Weights of a small transformer language model.
Architecture: rotary positions, no biases in attention or MLP, untied embeddings, capped logits.
Training: a variant of SOAP for these matrices, 7774 steps.
Each number is 128 + 32 x the weight over its row's rms, rounded and kept within 0 to 255. Layers, rows and columns count from 0. The size above them is the row's rms in percent of the matrix's.

# layer 5 MLP down (transposed), 704x256, rms 0.144, rows 360-394, columns 0-63
size [ 84  94 117 110 100 107  97 107  95 119 100  93 103  97 104  97 104  97  97 107  92 100  91 102  94 102  96  92  91  98 104  96  90  92 100]
[[120 170  86 122 113 125  73 155 119 186 163 147 121  83 173  83 184 106 180  68 119  94 157 144 129 111 108 105  95 109 122 113 128 151 147 110 109 139 155 108  55 150 116 159 214 165 141 125 107 109 110 163 125  87 135 105  87 135 169 111  87 107 115 108]
 [ 93  78 132 129 157 138 110 136 189 135 141  53 162  97 127  90 139 135 155 106 157 110 125 104  51 106 192 170 113 100 145 133 147  98 109 153 133 175 149 146 148 164  77 113 169 159  87 122 105  91  92 183 111 197  99  94 143 148 156 103  94 118 149  78]
 [ 88 149 154 103 196 154 191 157 137 102  79 121 124 190 145 125 162 190 141 120 143 102  83 146 115 110 125 128 132 163 100 104 137 144 106  99 118 156 105 140  59 137 100 140 117 116  88 204  67 145 109 146  79 182 137 145 144  93 159 126 140 140 164 147]
 [ 88 132 114 119 145  51 132  74 146 164  97 110 152 102 134 170 101 154 133 181 150 107 189 144 170 115 158  70 154 159  97 106 163 154 169 143 194 107  89 199 134 113 132 149  46 119 212 137 163 102 165 138 148 122 143 146 118 164 139  68  89 121 115 128]
 [120 185 160 149 101  81 135 149 104 145 130 102 144 108 126  70  93 151 160 174 147 129  90 104 132 146 187 162 154 155 147  69 191  73  89 126  91 135  85 123 122 223 135  94 194 148 173  55 120 106  94 106 166 179 139 119 147 121 180 129  64 123 208 114]
 [170 126 117 131 215 104  97  81 127  97 171 165 165  80 156 109  97 124  88 145 152  95 196 121  96 138  70 171 108 142  41 108 114 129 128 126 117  39  76 132  95 177 151 117 144 111 147 123 103 113 106 107  76 148 184 150 107 148  93  85  98 166  58 130]
 [ 76 138 138 122 127 104  84 104 145  33 100  86 155  95  92 114 146 104 117 121 131 106 129 147 125 110 147 107  97 165  71  78 122  78 147 134  84 150 107 124 104 115 193 139 115 165 130 119 132  99 121 150 116 101  95 124 114 103 145 101 113 164 155 210]
 [114 147 132 120  78 105 152 101 133 151 169 166 140 159 144 105 193 126 159 136 134 144 110 183 134 102 177 174 134 148 147 142 107 160 175 103  88 110  99 105 150 110 140  48 151 154 100  92  97 115 144  62 167 201 147 166 198 140  60  92 152  75 179 130]
 [153 146 112  63 150 165  91 168 138 116 176 112 149 133  57 114 105 132 157  47  83  23 196 127 137 118 135 103  96  96  74 157 119 130  82 165 134 100  49 143 127  97 107 149 116  99 103 126  95 113 146 110 121 132 141 132 141 149 119  86 161 128  97 145]
 [ 75 110 157 155 122 115  99 170 115 127 171 138 140  98 155 187 117 103 187 111  91 127 118 102 105  49 155 165 108 118 144 122 145 121 107 128 129  96 102 107 139 179 189  98 114 168  82 148 123 168  67 175 107 126 107 145 166 123 157 106 151 149 114 138]
 [125 154  93 166 121 194 111 156 108 166 118 175  49 141 121 107 140 115 121 158  66 108 150 156  98 214 157  82 138 171 195  80 139 116 117 108 173  82  66 146  94  83 175  96 172 137 144 111 104 146 149 153 163 152 135 114 162 140  91 101 106  77 140 124]
 [112 153 143 145 120 151 166 133 143  99 127  88 142 146 110 113 104 103 114 116 173 103 135 122 221  72 103 141 190 108 124  90 194 169 154 129 132 110  90 129 107  72 109  44 113 176 163 104  73 140 101  92 143 109 137 123  96 172 106  81 101 180  95  86]
 [126 107 109 169 146 211 172 172 128 126 157 104 121 110 124 177 116  83 160 162 173 133  89 132 133 174 186 175 157 114 166 118 158 137 188 134  80 109 133 128 169 150 115 119 119  73 148 119 132 160 106 118 154 160 189 167 104  76 120 124  96 167 150 114]
 [ 75 124 139 186 137 134 174  88 105 139  91 130 105 204 157 126 134 110 135 145 140  99 140 105 174 138 159 133 136 120  88 167 177 116 151 152 102 189 126  72  71 104 128 128 128  96 128  81  51 148 162 120 132 119 109  85 170 143 115 130  94  59 130 144]
 [ 70 107 183 162 154 119 140 114 115 134  98  87 136  99 124 114 153  92 118  77 141 125 201 182 125 163  97  83 100  99 151 118 201 122 144 136 149 205 106  95 116 126 145 189 166 136 136 135 113 134 148 118  72 119 185  62  83 145 131  75 121  76 126 151]
 [165 126 144 130 140 132 139 108 109 109 124 126 176  87  81 177 150  87 153 167 166 115 167 120  94  50 161 143 193 109  73 108 180 164  92 151 110 125 101 114  98 141 116 104 140 106 165  65 103 128 136 226 159 152 143  57 129 178  76 136 136 101  93 121]
 [ 86  95 161 207 130 130 140 139 106 132  76 106 195  74  67 141 134 132 115 145  79 132 135 126 165  78 127 104 120 104  83 165 122 158 102 130 161 145 194 199 133 104  83 158 148 137 142  93 160 148  99 110 177 157 120 113 188 122 117 145  99  94 107 100]
 [ 58 110 107 132  87 117 163 159 141  99 154 162 140  97 214 147 154 101  55 152 131 136 208 142 112  96 229 120 131 126 102 204 117 123 116  53 149  75 113 147  47 115 133 190 131 159  61 110 144 148 141 162  66 147 172 101 132 140 130  95 132 122  94 128]
 [ 85 131 121 135 131  96  95 185 107 133 136  94 149 116 138  77 160 127 117 139 124 127 157 120 155 143  98 147 128 144 164  99 149 130 146 167  91 150 109 149 114 133 179 114 183 130  92 134 151 124 197 136 118 107 128  71  44 171 132 127 103 146 137  98]
 [211 166 125 125 145 127 119 120 138 120 144 129 173 131 146 128  99  66 109 132  87  98 144 152 168 174 178 134 109 136 131  46 109 101 143 148 183 142 112 140 105 175 106  82 129  32 151 163 155  66 126 141 125 142 158  95 106  17 142  73 147 106 163 157]
 [118 131 115 107  98 146  90 139  67 128 102 133 163  78  97 134 126 126  68  63 107 144 149  65 142 108 155 178 162  72 148 185 150 105 100  97 109 202  99 147 148 159 157 137 147  60  84 117 103 120 132 113  83 101 121  71 162 158 112  58 110 119 128  83]
 [107 106  91 158  80  99 110 134  84 107  94 111 149 149 132 109 165 169 145 112 125 102  76 161 155 127  74 129 125 126 104 184 154  89 151 147 146 125 143 172  83  97 175 167 139  79 111 135 123  91 152 139  81 128 121 140 160 159 120 123  45 165 121 116]
 [165 108 162 120  63 110 106 105 101 113 236 167 146  70 131 144 134 186 182 118 153 121 165 134  85 140  48  48 137 153  98 115  77 155 105  79 124 101 129  79 140 109 141 117 142 149 102 136  94 169 131 101 128 103 140 136 122 109 168 158 142  69 119 160]
 [105  97  90 180 165 140  97 186 160 169 100  91  97 115  98 152 146 128 124 110 151 110 112  85 111  78 130  63 125 103 117 164 140  93 141 148 115  57 148 146 130 106  80 144 136 150  87 170 154 153 127  95 131 100 115 134  85 103 131 152 106 123 128  68]
 [174 128 145 130 156 164 120  64 162  97  57 110 103 125 158  95  98 182 128 113 161 166 102  89 209 124 125 169 152 164 164 172  98 178 113  95 129 134 149 105 142 140 118 124 143 159 152 177  66 144  97 131 132 135 102 104  76  93  77 141 103 226 145 111]
 [167 170 168 157 123 183 132 210 145 105 184  90  96 111 164 127 113 184 116 120  93 108 152 132 106 197 169 112  64 110 133 104 119 135 103 102  92 147  76  54  96 134 116  80 155 174 114 144 151 183  92  92 117 119 126 164 126 150 153 133 174 108 155 134]
 [115 122 130 149  98  47 139 108 113 170 117 129 168 101 121 127 133  87 130 161 156 158  88 161 144 161 133 107 145 122 175 130  71  85 118 131 163 120 124 146 116 142 104 169 150  80 167  81 155  79  72 132 124 176 166 113 164  98 106 146  92 169 146 177]
 [148  92 136 122  97  57 119 173 148 114 124 116 176 160 156  96 145  79 127 109 133 121 191 130 119  90  40 152 170 103 138  92 157 139 156 101 177 113  68 178 174 198  92  93 161  61 133 182 116 115 135 150 145 132 126 154 114 110 132 161 177 126  98 135]
 [115  86 127 125 118 132 122 158 114 157 175 133 130 131 145 121  65 185 101 120 117 130 132 121 115 160 149 115 163 133 132 185 162  55 114 146 181 132 123 108  77 150 136 142 109  84  91 128  89  94 128  96  78 147 101 197 130 144 133 128 137 146 142 111]
 [167 146 144  86 158 102  46 135 128 126 107 142 111 179 111 152 115 104 101 145 157 109 136 185 160 106 110 127 150 122 133  65 125 178 119 104 112 158 174  92 146 110 118 166 140 187 191  95 193 102 136 136 114 109 105 119 149  86 103 129 134 127  48 155]
 [105 144 113 126  88 140 131  91 135 170  96 152 128 124 162 156 131 127  86 192 111 186  97 140 152 161 142 112 115 136 170 172 157 109 144 128 136 143 136 120 133 113 137 110  96 154 116  47  89 157 130 139 149  89  91 144 115 139 192 111 123  87 152 130]
 [168 117 168  96  87 105 165 129  92 178 170 181 126  93 106 124 113 184 124  81 164  77 155 106 156 163 112  62 150 130  96 136 119 132 125 130 111 117 124 114 139 129 103 145 218  90 174 103 121 142  71 170  96  81 153  96 183 173  92 116  83 110  98  86]
 [151 115 146 111 102 112 123 141 132  99  41 129 179 113 131 145 161 152 135 158 129 129  62 130 159 174 149 125  99  94 114 104 139 123 169 142  98 108 174 140 147  62 129 152 102 135 161 123 101  90 149 118  87 154 167 136  90 178 171 136  85 169 134 107]
 [136 150 139 140 156 159  82 170  18 166 129 202 140  89 130 118  85 169 166 123 122 176 161 140 138 102  67 149 140 162 158  85 168 150 129  92 140 128 138 101 163 124 214 133 178  91 154 150  82  99 132  95  85 153 119 101 150  66 165 156 102 124 158 114]
 [139 148 139 102 130 184 134 146  99 152 130 110 130 122 136 138 107  82 124 137 153 145 146 118 162 110 113 170 104 166 127 149 147 171 164  89 160 132 105  98 113 158 100 129 127 143 179 154  97  75 112 151 112 143  84 133  90 111 220  63 134 148  89 175]]
# layer 5 MLP gate, 704x256, rms 0.151, rows 361-395, columns 0-63
size [107 102  97 104  99 103  98 100 121 102  97 106 102 102  98  93 108 110  99  93  96  88  98  97  97  99 101  97  97  93 102  94  88 106 101]
[[134 158 155 161 125 107  87  92 149  81  80 102 181 158 165 166  80 119 102  88 173 118  85 146 143 144 153 160 182  80 111 115 156  71  95 139 118 121 145 115 140 136 169 111 158 196 125  80 122 143 145 189 143 158 111  81  83 102 119  88 195  79 150 126]
 [ 81 172 116 121 157 115  65 125 125 121 163 126  98 124 157 101 140  74 140 115 183 199  58 118 115 107 114 106 108 103 134 132 123 165 127 105 160 168 163 102  90 145 131 110 165 154  98 133 111  81 113 135 130 129  78 173 156 159 139 214 137  91 121 195]
 [120  87 181 131 133 101  85 117 113 105 114 194 177  64 109 193 102 139 136 160 136 163 178 146 125 160 182 102  86 132 128  42 103 157  92  92 108 155  77 114 121 113  88 111 140  91  92 119 146 128 125  97 108 148 108  97 101 103 169  67 136 157 130 197]
 [128  94 124 160 147 136 128 148 140 116  70 133  94  97  78 123  87 171 185 129 105 179  92  68 155 162 214 137 155 219 130 158 112 150 114 118  80 127  31  80 164  87 148 115 151  88 133 135  92  88 108 111 167 185 153 103 171 118 121 134 119 151 157 122]
 [131 144 140 152 155  60 118 189 116  68  75 125 141 101 115 133 137  95  90 208 115 159 134 119 150 137 159 128 198 117  78 189 152 100  84  88 149 167  94 157 109 145 158 106  95  90 113 176 151 113 111  83 101  98 105 140 111  90 112 123 120  71 138 113]
 [ 64  86 136 121 137 145 101 172 132 153 112 133 123 143 141  94 111 122 124 137 147 120 196 181 165 180 107 101 119  78 139 156 166 180 131  51 130 228 115 150 128 112 149 104  95 135 136 145 136  50 139 133 125 130 127 119 137 138 136  74 139 119 134 111]
 [169 178 127 146 124  67 146  62  84 124 162 119 150  78  95 104 127 104 149 127 136  37 110 139 176  67 148 108 128 187  87 139  79 144 109 192 112 173  89 159 140 112 159 136 147 121 135  85 144 103 153 160 109 179  95 116 159 131 169 149 131 137  97  98]
 [156  99 164 118  74 173 139 184 169 102 140 109 132 165 144 123 131  83  79 182 107  75  83 124 163  85 124 122 119 147  78  80 129 104 153 130 106 156 140  80 114  62 126 146 158 117 177 118 156 197 171 115 162  85 126  76  96 145 134 143 107 100 145 171]
 [141 172 109 114 148 159 119 138 143 161 116 170 169 102  94 109 116 112  84 164 139 123 126 157 162  93 112 174  97 143 129 147  90  92 120 138 112 109 132 100 147 143 151 187 104 135 152 106 131 148 130 136  97  96 102  66 126  87 119  91 112 219 140 127]
 [194  82 127 132 174 102 160 118 147  92 178 138 133 143 140 136 140 129 124 137 110 101 122 146  73 102 174 169 118  89 109  98 141 108 147 179 106  76  83 123  91 135 131 116 131  88  94 159 147  73 147 145 103 131  94 123 115 131 125 154 235 181 106 114]
 [ 73 101 110 162 122 183 103 179 137 144 124 131 120 165 124  90 160 124 152 118 192 124 171 163 176  87 136 118 158 121  95  82 187 174 107  93 116 162 107 134 107  87 141 113 110 112 144 104  48 132 151 107  90  98 118 110  79 207 148  98 109 133 150 146]
 [124 120 152 108 145 139 112 117 118 110  89 148 119 154 176 116 215 150 139 101  92  70 120  86  53  96 107  84 144 138 167 101 121 136 117 171 142 118  93 166  73 126 185 140 159 142 101 134 126 120 123 127 111  92 120  57 121 116 143 117 153 104  93 153]
 [134  88 139 124 174  80 150 172  96  94  82 100 120 128  63 142 173  64  86  90 126 110  93 162 117 171 128 154 117 152 184  79 156 115 152  92 110 148 151 106  93 141 116 130 150  89 121 126 122 179  93 107  52 120 115 134  77  16 109 167 112 149 153 141]
 [ 90 199 169 129  80 135 145 117 115 139  98 118 122 137 146  38 162 104 147 103 149 150 144 108 123 128  42 153 137 108 156 123 111 130 104  78 163 122 110 159 208 137 145 150 105  94 182 153 158 154  89 132 149 122 136 141 110 106 181 136 143 137 110 118]
 [170  80 140 138 110 160 111 135 108 143 145 137 114 131 135 139 165 100 135 117 109  71 151 154 121  83 125 138  71  98  96 110 186 151 198 146  99 152 129 139 129 150 141 143  97  97 145 154 118 150 124  46 142 123 104 146 124 107  94 131 149  90 138  72]
 [ 81  49 157 112  77  92 107 117 166  93 119 114 153  71  96 121 129 137 111 168 152 117 102  84 126 150 120 130 179 101 120 137 123 187 134 194 181 115 165 164 141  95  85 115 145 144 118 153 100 128 159  42  82 122 158 144 156 184 127 131 111 119 106  92]
 [124 163  83 111 135 182 152  59 131  55 157 116 130 106  94 136 138 118  94 109 108 120 111 133 122 147 136 109 146 106 143 180 154 120 122 105 130 140  89 144 147 139 136 123  87  89  77 107 163 137  99 151  59 148 179 138 118  55 121 106 136 155 121 130]
 [174 112 103 116 100 133 124 194 154  64 107 148 127 115 152 204  87  79 131 151 147 124 186  97 122 127 136 113 126  90 142  65 137 190 156 148 118 106  99 142 133 142 127 123 133 161 156 129 132 140 137 106 149 190 126 105 131 135 135 116 129 141 114 113]
 [107 120 161 189 147 160 136  89 163  86  90 126 131  95  92  98 160 115  99 147 155  69 157 126 173 111 138  93 164  97 142 120 157  90 125 164 128 107  86 174 132 114 115 115  61 164 156 116  39  80 101 148  68 114 204 115  90 138 109 137 139 139 107 142]
 [145 132 170 158  82  94 210 118 123 153 116 151 129 169 101  79 101 164 162 159 155 183  66  84 125 199 206 104 184 112 108 143 182 162 121  84 106 164 161  93  97 109  75 152 159 129 110 163  71 131  93 119 112  75 151 144 145  56 152 119 132  87 132 134]
 [118 125 156 125 116 121 128  91 181 185 118 128 117 140 177  82 100 103  88  95 134 132 110 160 106 133 120 139 112 121 149 131 136 174 152 135 165 121 128  75 133 107  65 135  83 122 152 114 118 133 140 132  68 130  88 131 174  77 128 150 125 161 128 110]
 [149 189  92 115 177 150  85  89 104 119 117  85 130 142 163 101 106 101 103  93 141 136 120 135 141  54 141  89  93 109 113 167 203 165 116 191 149 130 213 198 125 150 104  96 160  93  80  72 117  82 127 140  81 194 130 108 156 163 109 120  82 115 156 158]
 [ 71 136 148 119  94 113 125 172 127 128  98 115  96  91 164 197 158  91 149 120 127 103  84 109 141  79 159 127 146 123 135 142  91  92 126 127 121 124 118 121 125 161 106 150 131 134 123 140 135 114  97  87  93 120 106 103 145  76 160 150  29  98 131  74]
 [138 164 135  97 162  97 105  97 158 186  95 129  64  93 117  44 166 176 166 145 173 190  80 123 150  63  73 143 106 194 107 152 173  90 116  94  84 108 192 156 125 166 137  96 147 167 115 131 178 134 116 102 162 127  66 114 138  96  82 114 100 182 131 129]
 [136 151 128 145 107 191 197 131 122 132 120  92  86 114 144  88 116 176 100 174  93  93 170  92 134 147 155  88 174 101 110 128  61 112 130 166 146  98 112 155 120  67 104 179 185 144 133 156 120 147 120  89 159 136 132  93 128  63 180 146  71 101 156 111]
 [112 119 161 127 132 124 107  99 110 130 148 139 142 119 159 144 146 129 166 120 127 126 143 158 100 153 101 123 122  60 110 176 153 157 104 148 110  50 103 149 123 112 161 123 192 164 119  96 115  42  91 156 153 101 168 101  90 167  85 126 156 138  70 163]
 [128 149  96 134 141 108 190 141 112 144 127  80  55 154 151 104  93 114  90 134 147 110 136 146 113 128 146 119 147 124 129 105 138 153  80 159  93 188  83 114 167 115 104 148 126 113 113 127  88 110 179 135 146  69 153 103 122 181  78 166 101 164  46 155]
 [179 132  98 136 189  74 126 140 164 106 154 161 131 179 219 117 131 136 106  87  85 160  92 115  99 138 105  90 118 178 146 154  83 127 132 155 133 179 105 135 168  57 129  60 127 146 125 110 132 165 103 110 134 123 124 131  91 147  98 173 145  57 112 198]
 [107 123 203 138 116 201  72 102 157 139 175  72 102 141 194 121 126 165 146 139  81  66 126  76 152 122 102 148 154 119 165 106 145  90 171 103 129 154 116 100 106 145 120  70 102 160 118 134 165 103 131 123 113 113 132 197 132  90 151 187 115 141 144 141]
 [121  58 123 118 124 172 111  92 112 115 121 111 162 138 151 111 117 104 140 110 195  97 181 157 132 143 115 143 167 109 199 107  83 133 222 118 166 125 117 101 124 133 134 124  87  68 177 189 110 119  74 100 150 109  98 131 133 122 146  82 156 138 140 114]
 [148 149 163 140 121 124 135  83 181  40  24 125 109 177 150 128 131 139  87 119 132 125 114 123 136 118 126 197 143 112 158 109 140 119 133 126 171 156 177  88 106 109 136 121  79 182  63  94 136 184 124 107  81 148  92 121 144 145 152  75 168 118  80 192]
 [149 124 130 158 140  79 130 163 180 144 150 113 171 108 117 112 103 112  87 150 111 143  98 134 120  98  73 117 153 147  99 175  83 115 114 121 142  99  85 144 102 136 152  87 107  92 118 127 174 165 117 109 115 119 104 110  59  87 142  45 114 107 227 193]
 [177 167 154 155 191 139 190 120 146  82 136  99 212  92 117 126  87 149 182 127 144  85 102 104 142 140 142 139 146 138 102 131 125 163 178 170  76 118 190 157 108  62 111 140 132 133 117 152 109 141 147 122 184 131  99 144 100 177  93 115 151 101 109 125]
 [112 150  83 143 153 118 121 143 148 139 127 149 124  99 107  91 170 127 165 199  92 125 126  84 132 141 112 166 181 148 103 127 124  95 114 178 179  77  99  82  48 120 156 113 195 120 113 128 114  86 151 120 112  92 184 110 146 109 112  87 115  33  91 146]
 [162 102 108 162  97  94  59  99 171 134 138 154 132 110 100 150 104 172 139 120 155  82 127 164  93  75 141 161  82 151 148 134 120 131 125  59  82  94 156  92 155 140 124 205 112 148 171  71  68  85 137  84 142 137 129  65  81 127 133  80  53 143 100  87]]
# layer 5 MLP up, 704x256, rms 0.157, rows 361-395, columns 0-63
size [ 91 109 109 109 106  99 106 101 106 103  96  96 103 115  95 101 101  97 107  95  99  91  92  97  93  96  97  93  99 101 100  96  91 104  99]
[[ 76 125 157 131 120 127 133 155 176  84 138 105 179 122 147  91  82 158 104 151 146 110 123 124 114 159 127 133 140  78  98 160 128 105 176 149  94 109 174 131 160 105 157  90 135 226 135  78 163 159 128 138 151  95 114 119 110 137 172  83  85 113 159 143]
 [101 101 128 131 152 160 184 136 103 136 119 192  85  95 102  37  93  79 104 130 109 139  90 117 116 171 109 141 148 150  74 111 160 151 166  25 136 194 167 130 159 152 103 125 125 150 128  96 108 130 173  69 150 104 201 123 174  95  98 136 165  86 128 143]
 [150  76 141 122 120 152 162 149 120 109  76  67 111 103  91 170 133 129 120 120 196 102 133 106 181 172 119 135 174 109 151  99 151 160 141 160 134 134  95 147 103 132 111 117  85 148 149 141 192 152 140 106 133 173 137 138 108 164 122 145 115 145 109 162]
 [143 179 120 105 125 126 140 119 153 131  89 144 103  83  72  93 101  94 154 171 129  98 115  72 126 150 164 172 124 170 174 108 186 106 129 118 158 158  67 180 124 158 131 158 138 126  82 140 158 112 133 158 139 191 158 112  76 135 208  73 144 189 137  97]
 [147 104  99  99 151  94  64 151 165 119 126 131 181 115 117 158 136 153  83 144 166  95 174 101 160 214 134 134 167 128 131 140 213  93 125 121  89 129  90 169 122 145 110 150  99 160 149 143  75 144  75 154 128  92 170 169 101  76 176 148 133  77 125 139]
 [139 107 127 148 182 148  84 133 129 110 143  67  99 199 102 111 219 138 124 147 176 126 148  67 157 142 129  94  96  81  90  80 157 125 111 192  98 104 148 156  86 107 118 131  58 100 151 139 142 127 116 151 149 132 103 148 112 110 151 103 172 102 130 155]
 [ 96 130  81 154 193  96  75 121 159 170  87 136 170 128 162  60 184 109 135 176 121  92 129 221 140 124  95 133 127  89 204  66 169 147 125  85 110 178 121 152 115 101 110  96 149  69 155  88  89 112  98 124 152  78 104 136 164 136  99 100 119 105 144 109]
 [105  98 108 117 120 112 126 151  58 149 149 104 100 138 161 127 177 174 114 166  85 107 132 105  98 122 139  77 106 144 183 129 112 177 173 143 138 139 108 142  34  78 205 120 136 124 139 165 157 196 158  82 121 121 159  71 124  99 134  73 136 153  84 133]
 [105 105 128 141 139 154 111 149 124 105 131 173 183 136 165 128  89 114 132 130 101 143  92 107 191 140 131 165  95 208 142 141 126 107 114 106 115 129  70 128 180 157 104 165 137 148 157 157 142 131  82 121 139 146 110 108 100 130 136  92 162 184 150 110]
 [205  65 165  91 121 137 147  94 194 160 131 151  80 153 131 194  97 118 146  89 124  89 115 120 109 108  93  71 133 131 127 112  96 111 121 139 130  94 160  76 154  96 124 184 142 108 139 103  79 150 138 157 145 122 134 147 168 111 139 119 128 151 192 171]
 [106 168 209  96 133 172 118 113 166 105 135 178 142 124 113 101 158  75 155 111 128 169 146 113 119 176  97 132 153 142 153 106 109  89  94 139 106 110 213  74  83 104 144  95  91 117 145 109 167 136 122 192  94 103 118 107 138 120  95 127  99 124 129 101]
 [110 141  81 102 122 154 106 106  94 145 151 182 102 144 121 153 153 104 122 171 145 143 109 140 108 149 164 144 138 100 196 104  73 134 113 157 133 106 140 112  98  97 150 156 144 150 102 109 156 163  76 155 132  83 116 118 150 205 122 180 110 144  89 125]
 [132 106 121  79 132 131 143 149 157 106 176 138  87 138 128 167 112  87 155 159 105 150  96  83 114  57 147 146 105 128 146 139  88  87 114  83 129 131 110 156 172 111 116 110 135 139 141 102 118  99 116  81 121 121 140 110 144 141  90 155 140 166  70 164]
 [ 91 161 162 146 137  50 132 134 125 126 105 137  89 130 115 187 154 134 100 153 153  82 143  83  63 125  74 163 127  70 129 114 128 121 144 157 160 149 140  95  86 135 147 150 143 199 139 124 153 131  97 127 115 148 184  83  43 121  50 156  60  99 142 100]
 [127  93 111 153  84 162 135 131 117 117  93  99 188 167 134 176  65 152 157 140 121 118 111 161 144 105 172 129 122 117  86 171 123 116 170 146 166 144 170 171 129 109 119  89 119 118 136 208 133 136 121 139 134 150  55 120  98 123 146  99 164 111 137 150]
 [168 134 111 144 120 141 153  94 127 120 106 138 122 196  61  95  94  80 170  91 160 107  87 121 168 193 203 134 124 183 187 147 117 109  98 112 159  68  92 148 180  91 165 127 126 119 136 114 131  80  79 121  57 125 114 128 133  96 113 161 113 144 149 141]
 [148 116 125 104  80 133 137 136 173 145 174 101 155  84  68 118 168 132 145 104  81  83 176 135 134  67  66  86 112 112 164 136  89 162 128 173  92 170 117 117 139 164  69 107  97 143 123 115 126 131 133 163  93  95 122 186 129 104 120 117  92 155 167 173]
 [105 112 147  81 138 148  76 169 175 113 115  99 100 159 179 126 142 124  99 100  52 108 128 106 173 109 146  92  85 190 101 135  94  91 122 136  96  90 121 174 109 109 134 197 185 102 149 124  87 111 136 178 114 144 169 162 128 146 131 121 141 149 132 107]
 [ 93 141 162 147  70  72 128 126 130 138 115 118 154 109 129 149 124  83 117  75  84  97  94 217 194 143 163  96 195 102 169  98 116 117 187 141 104 107 113 135 164 102 154 160  74 130 138 120  98 124 135 144 130 185 124 151  64 119 128 168 139 101 133 112]
 [172 178  49 130 118 125 126 132 137 134 110 136 154 102 128 131  77  84 128 136 140  61 127 138 119 157 134  99 144 121 129 139 145 163 115 206 153  61  96 128 114 102 140 137 107 178 125 163 155 146 160 147 138 153 144 128 165 172 159 139  85 160  93  87]
 [121 182 139  99 141 105 121 105 166 185 141 177 115  86 153 177 104 132 135 119 107 164 142 157 123 171 154 127 124  83  98 133 113 153 103  98 182 167  71  78 112  80 164 108 107 156 121 133 106 137 153 127 121 143 115 169 111  96 113 146 144 135 107 116]
 [119 116  86 178 114  92 106 105 176 127 113 140  97 151 164 117  93 122  95 151 101 160  93  52 144  93 188 106 132 126 128 168 193 203 151 145 105  98 144 114 137 166  79 141 125 142 136  99 160 119 159 178 138 111 102 144 142 142  93 172 142 102 117  98]
 [ 91 151 199 149 115 107 106  99  92  90  98 209 136 135 157 160 135  80 128 143 162 124 155 162 217 147 128 105 109 177  98 168 152  71 112 132 115 150 176  90  91 111 141 129 126 118 156 106 212  92 165 116  88  84 167 103 117 152 148 142 157 126 126 139]
 [120 168 119 149 142  70 134 173  99 100 121 134 143 180 116 128 166  94 130 107 135  95 182 175  97 164 225 189 152 120 127  98 155 155 171 174 120 143 161 133 126  92 138 103 147 113 138 179 158 164 140 129 104 116 125 128 172 109 129 137 151 110  64 161]
 [136  84 186 132  78 130 159  96 104  94 175 112 122 169 173 176 135  26 110 150 135 106 130  83 159 144 117  88 103 131 122 139 139 173 112 140 147 159 125  88 139 108 124 128 124 160 149 145  85 133 127 118 118 168 135 168 142 154 204 141  84 117 132 101]
 [124  95 172 171 159 105 165 155 128 137  74 113 124 149 185 154 116 153  83 148  56 129 154 107 144 108 180 172 137 121 115 131 142 144 133  79 136  92 173 107  91 116 133 155  91  80  77 125  91 162 136 171 168 140  94 142 127 128 154 115 120 162 164 111]
 [148 157 159 130 175  98 164 141 102  82 130  86 109  51 150 105  91 151 133  95  96 130 140 159 120 138  97 178 125  77 152 168 170 154 161  92  66 165  91  76 104  88 108 165  95 173 154 145 101 154 170 161  74 100 115  97 111 112  67  96 122 134  38 138]
 [154 123 111 119 160 127 154 106 201  78 153  99 134 142 110 160 129 121 116 151 181 130 115 159 132 182 103 155 147 164 143  97  88 126 143 169  76 142  93 109 178 178 124 164 122 116 104 198 153 221 119 169 142 106  90 129 102 121 202 131 169 127  81 121]
 [104 138 109 119 134 130 141 174 165  77  73 155 135 170 110 146 143 121 124 137 165 139 145  84 179 151 118 142 158 130 110 125 137 130 115 143  83 181 134  89 203 138 164 134  68 101  97 146 160 121 144 176 128 192 139 130  70  86 116 121 127  85  70 142]
 [137 146 121  94 118 117 108 206  85  62 191 127  98  88 114 102 138 170  75 124 159 191 126 109 106  88 176 102 130 134  93 154 164 142 111 124 122 196 134 103 163 121 147 183 132 161 110  73 116 109 168  87 176 137 129 169 140 114 135 115 138  76 121 117]
 [155 190 139 110 126 107 123 168 122  84 126 124 105 107 183 117 127  96 128 120 200  94 125 108 102 172 137  95 138 118 130 156 120 135 148 135 143  64 167  86 194 125 124 127 105 165  86 191 125 135 106 147 103  91  99 175 137 125  78 162 165 157  71 132]
 [106 209 113  99 153 134 136 133  97  73  92 149 114 160 140 135 142 110 143 125 141 113 143 163 116 154 169 136 115  97  77  87  87 130 196 104 143 211 117 148 200 120 141 249 105 107 100 159 140 137 104 117 123 161 117 103 104  78 178 100 107 106 125 111]
 [152  88 151 156 182 155 111 173  71 135  77 128 121  75 125  62 113 149  97 149 100 217 135  88 141 191 108 171 135 153 155 162 133 144 160 171  96 127 133 165 113 117 131 145 105 145 195 130 101 147 149 130  66 100 130 103 100  41 131 128 185  71 173 134]
 [110 107 109 135 137 133 156 191 137 129 120 121 114 146 127 126 135 100 170  48 111 116  84 106  94 136 127 130 104 126 138  98 104 144 114 142 120 133 134 117 153 122 169 133 124 130 165 118  81 156 103 152 191 142 148 173 136  86 134 117  82  55 132 166]
 [ 91 143 183 110 169 145 137 147 148 111 136 203  89  72  73 124  92 176 105 106 170 165 162 119 138 154 116 110  59 132 111 144 128  80 142 118 152 121 157  54  99 178 158 152 112 148  80 126 122  80 113 144  77 139 134 117 141 129 108 119  58 123 144 202]]